Each number is 128 + 32 x the weight over its row's rms, rounded and kept within 0 to 255. Layers, rows and columns count from 0. Numbers have three digits each. The size before them is the row's rms in percent of the matrix's.

# o: layer 5 attention output (transposed), 128x128, rms 0.0634, rows 74-95, columns 0-127
# v: layer 5 attention value, 128x128, rms 0.0512, rows 75-95, columns 0-127
# q: layer 5 attention query, 128x128, rms 0.0506, rows 96-98, columns 0-127
# k: layer 5 attention key, 128x128, rms 0.051, rows 96-98, columns 0-127
o74 092:116114119157118093110103168131157149076156103139134031113087129077120148151148169094134119150117102126118081132179093180116145118153135129112086060131071118146174097177118098138087128187053159195133104088142139145121227158153117151108097099159089150164155158117135183124144108142102093129098101144073160164162121130108114137146134137165128152107180159146171116074118157117168056132125
v75 100:169164122110141132165096127161119103145165074136118158117076059150098128126147168154175137143127093148067115124130098113182075113084114140153093111104110146082128108148124204131166132218113104138187127075150176084059030108088129108139150129153131184113107176140141141112106148160073137118131179120080144089098165169127145097107153145144096121147161116145204149124105106158129143152117
o75 095:122086126181114141175132101092118121078079166115138141158140129128153111123161119142126135189120125130176159105135143139156146116106107141157131172154068119174101172145151107142132117080107111133122153190162114079167182121113070167101144112048172092128144049119105124144138098086172092132115080157115140102126125119139111170123082201105147145097132125059041192120204101121122090168125
v76 093:129126095150121110131131126165086135086217144060094170099131119181151157169179219130108125106094058148117130168110102096077109094090090120115099116132147097163205105098095163118101057151173135109113122160138160075115175123116107076121175106132129166068120153108109139180146109138101086079089150160127131160138169109125122164090118161145142125156116122117109123139143185157188147160129
o76 099:139117137186124143180097145133162101124158134129161154145107106102084076130106086146095122166137163163120173085191088134125173122170130132131108145113101200091027129159095117124127142122084106150088089112118078135127154127133087191150104134110187082142131130136110088145142135142151100171073190063173115149117102124158102101161159151090099207149141164103177062097129084162120130125121
v77 103:129126120159122173158163146096115118129127085084145141148161174124089149154105167140120091089162045151100054143141080125087098128123157151125090136185074129239144177097134102120086162162134128102117110133141160173114119132140150127100167085115102087155153104105142121185132060146111133098175127088107179107096099175170129114087060177136151145128075126148163164129120103143162162081150
o77 108:171179076142074141114119140148151118158150142134056146097115089158161106108128094163150145189122211082121141104073150081152126160146104121107122112059155127145119168153086140111143128131117111191163129134104138148149172132159109175136106145176097141123105065168122132136126215159184076136065140169108134158115143058062145109135127082109073102108187125137142107107104096121088140130107
v78 091:132173080145168110125154178091093174173143138109208121101136137099146119156158134124134114104139127161126091091136124116151167150168118152110124084103131106125129123105115073147172113071087081103167091155141142154051196094175051155169097131163142068164125111122159130136078103124112084179152131042162124102141113139076124082162151135126082153144172138091101117189108149110144129186135
o78 092:147080153080101176100054133138147090178135146128032131132122159129142219066134107103176069175156169188142151123112118107124152110123084176141127088173121127169135131093120098110104162099120174128149086136086159119091118150089187126136116065173154155102152115130123167151159082112087174100106112131153112162129136130139093103115102177102160126132086134117146105129099094216118121119146
v79 091:141220087139098148102102146094156059136111159184120152126140169115152189171156101106110107120136175179103145126153156096091218116076146139117127166098120174129085156111174154105129089124126102096127181079094120073151157085143108140117125139093084142063162084154084117112107171127099095108193130136129077095139143136139134130134185122159139166142111119130166108121155102175071097110077
o79 092:097133163119170153136196106139118180155120117103157070102160143150101093114110136102126162109153088122120109190156131099137135112143071112111107098120071119117130097083105165121087159145146162182160085194129122163074099157108195196159140124132093162208150130128091143164175152114153116136080103113134123121065064121091129140136099130095097070108066139162098115154150163166199116156140
v80 097:107108111083093094143142088096120144169090070112082162137173061126115123130178142091164117134083161075128102183151154154120175162176158142125103133141090137131149045091165114140125101111171153086093151122089094091154110093128087212155149097114076135139159128147136136147131095159124123178047099108142143160139099174125168130113159117076087139133121120143221162133107159162091156134117
o80 100:136140139183168142085108151071132122137089157127092125126114188102105110149113107147152143143123147143139185149110101105076121113116082153137110130093180126115122241117142110131134114097113100209088130141145133185142069111094146118086108128145145127054121104164168119133108149096085180186179163124133147104118091093135104132129091217139139071158121112141048092143126158072172116126159
v81 097:148129121118092114135122092138137189108099104192125096156181102178171163137115149112101101139135090110109108149117128098082199104112098153116102140113115129147103155105158102069116064158120087107119144171056131149155174080131137125198119125085212111127119070121180085144088097163104152149147131128146092099088136130164147134151149092107156142101162168180093140143166133047111197180107
o81 105:068141140128148150133127160076109036140095158124141159120150133106092085115157148092124133108149164132180147145129077135124085131134166144152113118144077115088123117075122189159154186169177110174135158111111117136091086134159172175035079091171071165099137150169102199158133170119129134114104101114164132176123165142124083135094140116125099131132131122065139095113096181145140058141090
v82 106:093104153103150143164224107144143122109115198121110092115172158092147145071198137132142111104091160171169175097167088103104209161097177113131067102145134138148173127132082138092092147122090115065136139094110099097155118134119098140131113136092125143112133136152122143118192066050151153128160118112139122121055109082164111162150073112126117119163190144134126160120149093127165095104159
o82 105:207149098074144143125075104121136059113162094182181139112131096160104099227088062162128137113180109127073110161089111144138139143137145093096148111098102083123099159129126123127205119150177184138094131164135117121112125129167207156141053138146122090160130140128151127114100153193106137103093127147168130101162091134068139118106106093135125146091065131117146109120144120131130128191121
v83 104:133121102103107100162128139104141196143062154112089087076118072118098113124067179146146066130135089161157086147092141147105143176171105122105178144076117149178126171121054125168073094133132143084167126202110097114169085157137092149125112168112142146141136142141161085149144094090161182147127150157128148163056151148109152126167099073144140095112147137201080178139113137153139112131126
o83 101:132087090121151129118148110126107052118142115189152166153159156125079128143097108134138116145078111155107178108087093130132139123139207127137156134143150088096140183118147082030204182141112142112106141061137091136164140104059149128110153120152059102140115193136104206130110170143181100091109132127139097085125185110138138129090107156064166143160123167141154124118107148101115161143108
v84 091:075147094136069161148155156105140141146189125067098140108118117105159130168135078059140084128075121127158162123103100106138156164109130105109173134152078116122134130121143121167161136130246134141153199184150157140101108100086138162121160098150078188151137140137092151106091134120127170097166113080055126108156086137113112113116111154128078143080123080105182084140144136172092161162160
o84 096:189131142106125140062112134147158099120131131103130139127090136218104143145108118171167116138133142176111105112110120109090079164147026084143109147094165166089129161103192120114103120093048147108109136134115110167115158157116140103096150165089142101149125143110173125174135141146108096168141075165159153152068103157142092149156093163148125144093186111069169171115062098067153133176136
v85 105:175128132160163093170127122150135133136142087133134124110106182142106106101167120139086143091147094072127159095131121188153123124183092193133182126129098135124162162127127097092039170108155107107137177086133160129115062173168138100207083125147159118099102115077131132129046148122133160133120082163129151089162142151101132131168112137085111095227153137137133173069096138112117079133098
o85 105:143154141145088098095155097107122115093083159101109139096134109135235140137132134136132130098076182145163106100098154136113105172124180100160085088148114127138121139131087141181140109170062132158087119164091140150147199116126104150098164094115082115054090128114117184166117137158124164119153176132083119147119094069144137157085100133146167164098088128088147119223180132142099189126104
v86 109:071165088163103125219087089114107074099151094159174125092120141105122149098134138115105128132150106111134132123125092122114129142140096160062105135126109084147171129120169103150143086095106185155127135064176168204063137118099157121167126147102144165139183080091164122157135112144170154114193125129145187101080099074107124161150134138172160103123099121126100166174115157126107190055133
o86 109:146162110161141166097093151187158176112099124145134165079149143154120132150141173135170141109087163097148128101129164129182123139132112102137164072137189140146157116146077146047146158158090113107157197167161175096121095166167062132106148134158111082129057167139116125096126136118094179137059143140151057148117124157143081058115103115078084157106152126123103106096121117119080081172128
v87 097:031194146113192176111114166125104125109109132129112113135114169122114135050141083102141130168096142093119076110148103133180109125140153113122100063138113199158125093184173112145160121149034134147117132147140102137099098126161127147123055120147119124114141134139123179186155104140191124085121174094113129091150116147157126170132134100140132102124162107155109136095082125226089100165115
o87 099:155167122108073168161119085156168184145096135126127090100173089164150192158166122205143120121159127148130173174083138130141133174122083114109174140174140136125151104120145125098170104084175107135030106121081213100158103123115108076110122136153121140109095115083158125048102149090153097151119042131090134106115163160140096090127083141141120147126101163121126114139159094118160123139085
v88 106:180108171137176141088152146132144158132126155157160154151122129152087111119126117140139096145169080121055192070128106153142129123074134137077126086119129096170138102141156113108071120113120142216144111102118122147118121107113168133120175083093095152188145149101133155161152099175119172092090138189131132077125115178136115126137074075160184135151044101075108098126110074104161180182120
o88 105:132072055108086165146150119100123113138119072051126066103148101095169096151138134106055154103145182158175125072108101097107112157152110128118152162148151145123104172196127123162176147169106107091142150153095181094100147149129114183140110188152156111112107088089099114100171174118125089144159126105157102125143167149099168110136164151148058114089197120129170146145149137129069129117174
v89 105:096147111112116099108160123126193121109117133131131154080129162144141116131147148138109171154170120104090117113077124088061070177126125143100118102074159041178199105121175147127141149121099141198163062107119095100174096120139139153151092118117095116160154163149134163065117132145120113149121147129133130155125199125163149142160043135101127093118157125126148086166172227079100118093115
o89 104:107158164120108136163142125130117158179109091192157150156090075084131074148136144082206113107159155124188174093165150110114122107147206140106164092105124183159053190188141114119112112085134117103086111153171120145097169184107163118124157165100145103155081107097156140139104078135116176115115087080142108091118149136134108072136147107158131119164138066114143160083122086117141073114144
v90 095:146131100107142127050145075093071044141106140145130109130126100048137116132119177174137143146106111109127142144102198154196146110189164147160168166099141124148148103132146094158177165138137089089150178133159082145156167173123131140086123136091094164071082142075141122163171113122147114127110206082184129112110162130173120073129087109187127130096114141101121137129109145126140098080105
o90 101:169173144158138076155148100131110215100126127104122168128124099147075178128171091088119150116143133149105138113134097080088134105076081131111149121122134114100176185099113117076122036123172183171184087123123126160086052124137115072145102119113129078174123103144133198075158161120103109137174112130126098141144178149112121129136159088106170129132130116188107114114166132170105133199119
v91 102:177197114098096142152144117106146119133121132095116125120108142133097164074128073131103047142103087075122076127127130112151138101136085122104185111111210094124145162138116087124173183129164069185098094081175131107116139190159119158113145096147191162128138132135092157142168125125094108157090127150152090191108106155121170172140190112110118150105105139070091160123143159126202095087098
o91 105:123090155153154138125140157155082129137114131138165141133186122148124167150097159137170183110096140170142116116104143133108163106102169177090074131118032140043177179125137132160099092105133186090086139125086175158148133102119136076192154101115129122130119113183169094138146116178126121076141132103104121134162130071145159106112110144132121147135189090155145066140108099177032112084103
v92 114:172144066111132127168079117128148110128109125060106110177160126140151167091093145160162154137090141163112122146150156186129065175055100157111144127123135168119091105117093132085121105101125157106170135109120072123106157095153184091149120114138139174100189150120136148108213074168067107089109119152187110146096137098128125110167133096115120117123086115067105164217115159181103107157149
o92 119:082141125132134143125158148112156160142149138176184092086113122092147118094100067058117128072136096136140136112119116093171186077140140122178108127139090076121164141183156090175146152147127059143124134130124163166142104084138121113070131169129134079139094133167172103109140183155133179127123128095129081138183108213144141103104086114077134187147161191184126085093153067117149120103126
v93 109:131104162146136140106159157136121139116222052119098146163135144144131152058105096118132155109096134119203149108103150108092115150238152132089126113096053106129091163094137132140139112115117083122116151105118102076115128126159111176133137111117116133142103063109162129181150093136087142183180160095154076076182120160111132147112141139195117111121047134127083130144162152141105108148175
o93 105:115103100127114083095080067130163173137084110147062195109093128157095118151125125082090109157184164189133082179156069099053136127102074139147106148152125144139188078126135136086143127100130161149103123172115173195130131146069133130102109160145140178121136180127124086089181153150153078096110146144122133139123102129179143145152102143112082154167185176068114099153123129122160113106127
v94 093:184160201168189091082100098080188155166102183117118152131126118152121093120099119148142087112140122097087115123126127210158148143144143127152142114195157132109105160081117130110177105161111099147105108074118121165134143110055155120099147136134159097127169120109080080087152131137078140124104123112121077118114125169126137126144159148178148159097097112124182161067220070088132130070114
o94 093:111110103119136114148178147168072133117168106098096109131140128128133099070155132136133117070104103114101149137095122061147111133097119120117115056077089136104170088135157148148088145141184160113111133135127160141105095154208132135221120136121130144110168023137151167143170099115190104105155091175114130131126107131088148173102095123158103117167202103104130097193109191144114106147179
v95 101:129144090135091103124086086122072147086140057079126155204142131182121170116133080130092091132135106102149130076121149117188134075083128083086156141152110178148116177092104142073168134152125154095089124163079158137156170103155154126090103122073150125169080118117144180113136170136082136074161097127137161159116079101172105144151134157121146159108155167123164131063138170152191138149172
o95 101:129161125119178121095160163127206134150135163185081108108162126127125099070100176167110167120095088077112122164143081172101111123182167144172158147098106140105166130127113139166143106108158152175171165095120087071087093104103162102140141103163087178077166113106119054135129157093171169176140152089131130098134155125130129109147127098133073145122171135035119075142140110129062128114139
q96 070:107172084176166079110089089146126109112113037100155123161071127129146123074157127118118100110156092126120095186149170155097130123140104073154127138117094179130121131121132112134119164135166148130155143212119096076172153153168128087136121077171110085157179108074079144065123125171126160171135083090110067126177117190134155165130171108112153112114141116182122142134124099104145192168117
k96 074:112178075105140145071134126097107107122089079076183145124148117125161079143125138086099101070050161097121129173102126168111105166087073121174132140098089094138187147116108077142151201128153143150100170147138182075172177110144123162138139093156134192190122179103120142100108149095105172121110095102129090103196151150170165164110136118153121118124115095165098147121129098186110154120120
q97 080:120096140110125073168146172155154176106125141101087091100109088121118145134124162178095092060145128129157109155167148142144172100141134144105098094175075114142150110134071136153149128138137086174196104154096115188119140115147139061177162148098147069155138135136112145182172178088078151124139084073112090112182086123113094120143126151166084136060178102154139168111142143172104130138047
k97 084:091153117152105145166149114163131106086076079144116130134197062087137113168151177148083128059137096134080138136151121096076090122113137156198174172118146087160127119071093082120121104152101152153129088170142111154117176123121119112104164143116144132106158169099130131109079169192078098192163125142116132160169181166077071148090116111072161168177140107126149151144089147105138122092101
q98 073:136090078115122167114132120182220124171127144072110137083141177126122126164152101079127094137156103070131127133126126107143149152094109089117102118156104095164153159102128104196154104071107089115148116112155127094073153153070141091122175116136145137074149122174150110157182156143145107068151134190056164061195159123115141115121185046124160128149127118143167158159089136127139114109131
k98 079:095105111155110086134170131134173090117130143096073122178075150182116094169111134078058108123201120149093140145175148082134196150080131151171100110119093107163207130116146132170104111083128160110170116131104106117136112127079134146173103166117108103103207098142136106129155176123115124187128117123072120124182085126172152125102108089126180179146038162125109100140116128140129116118159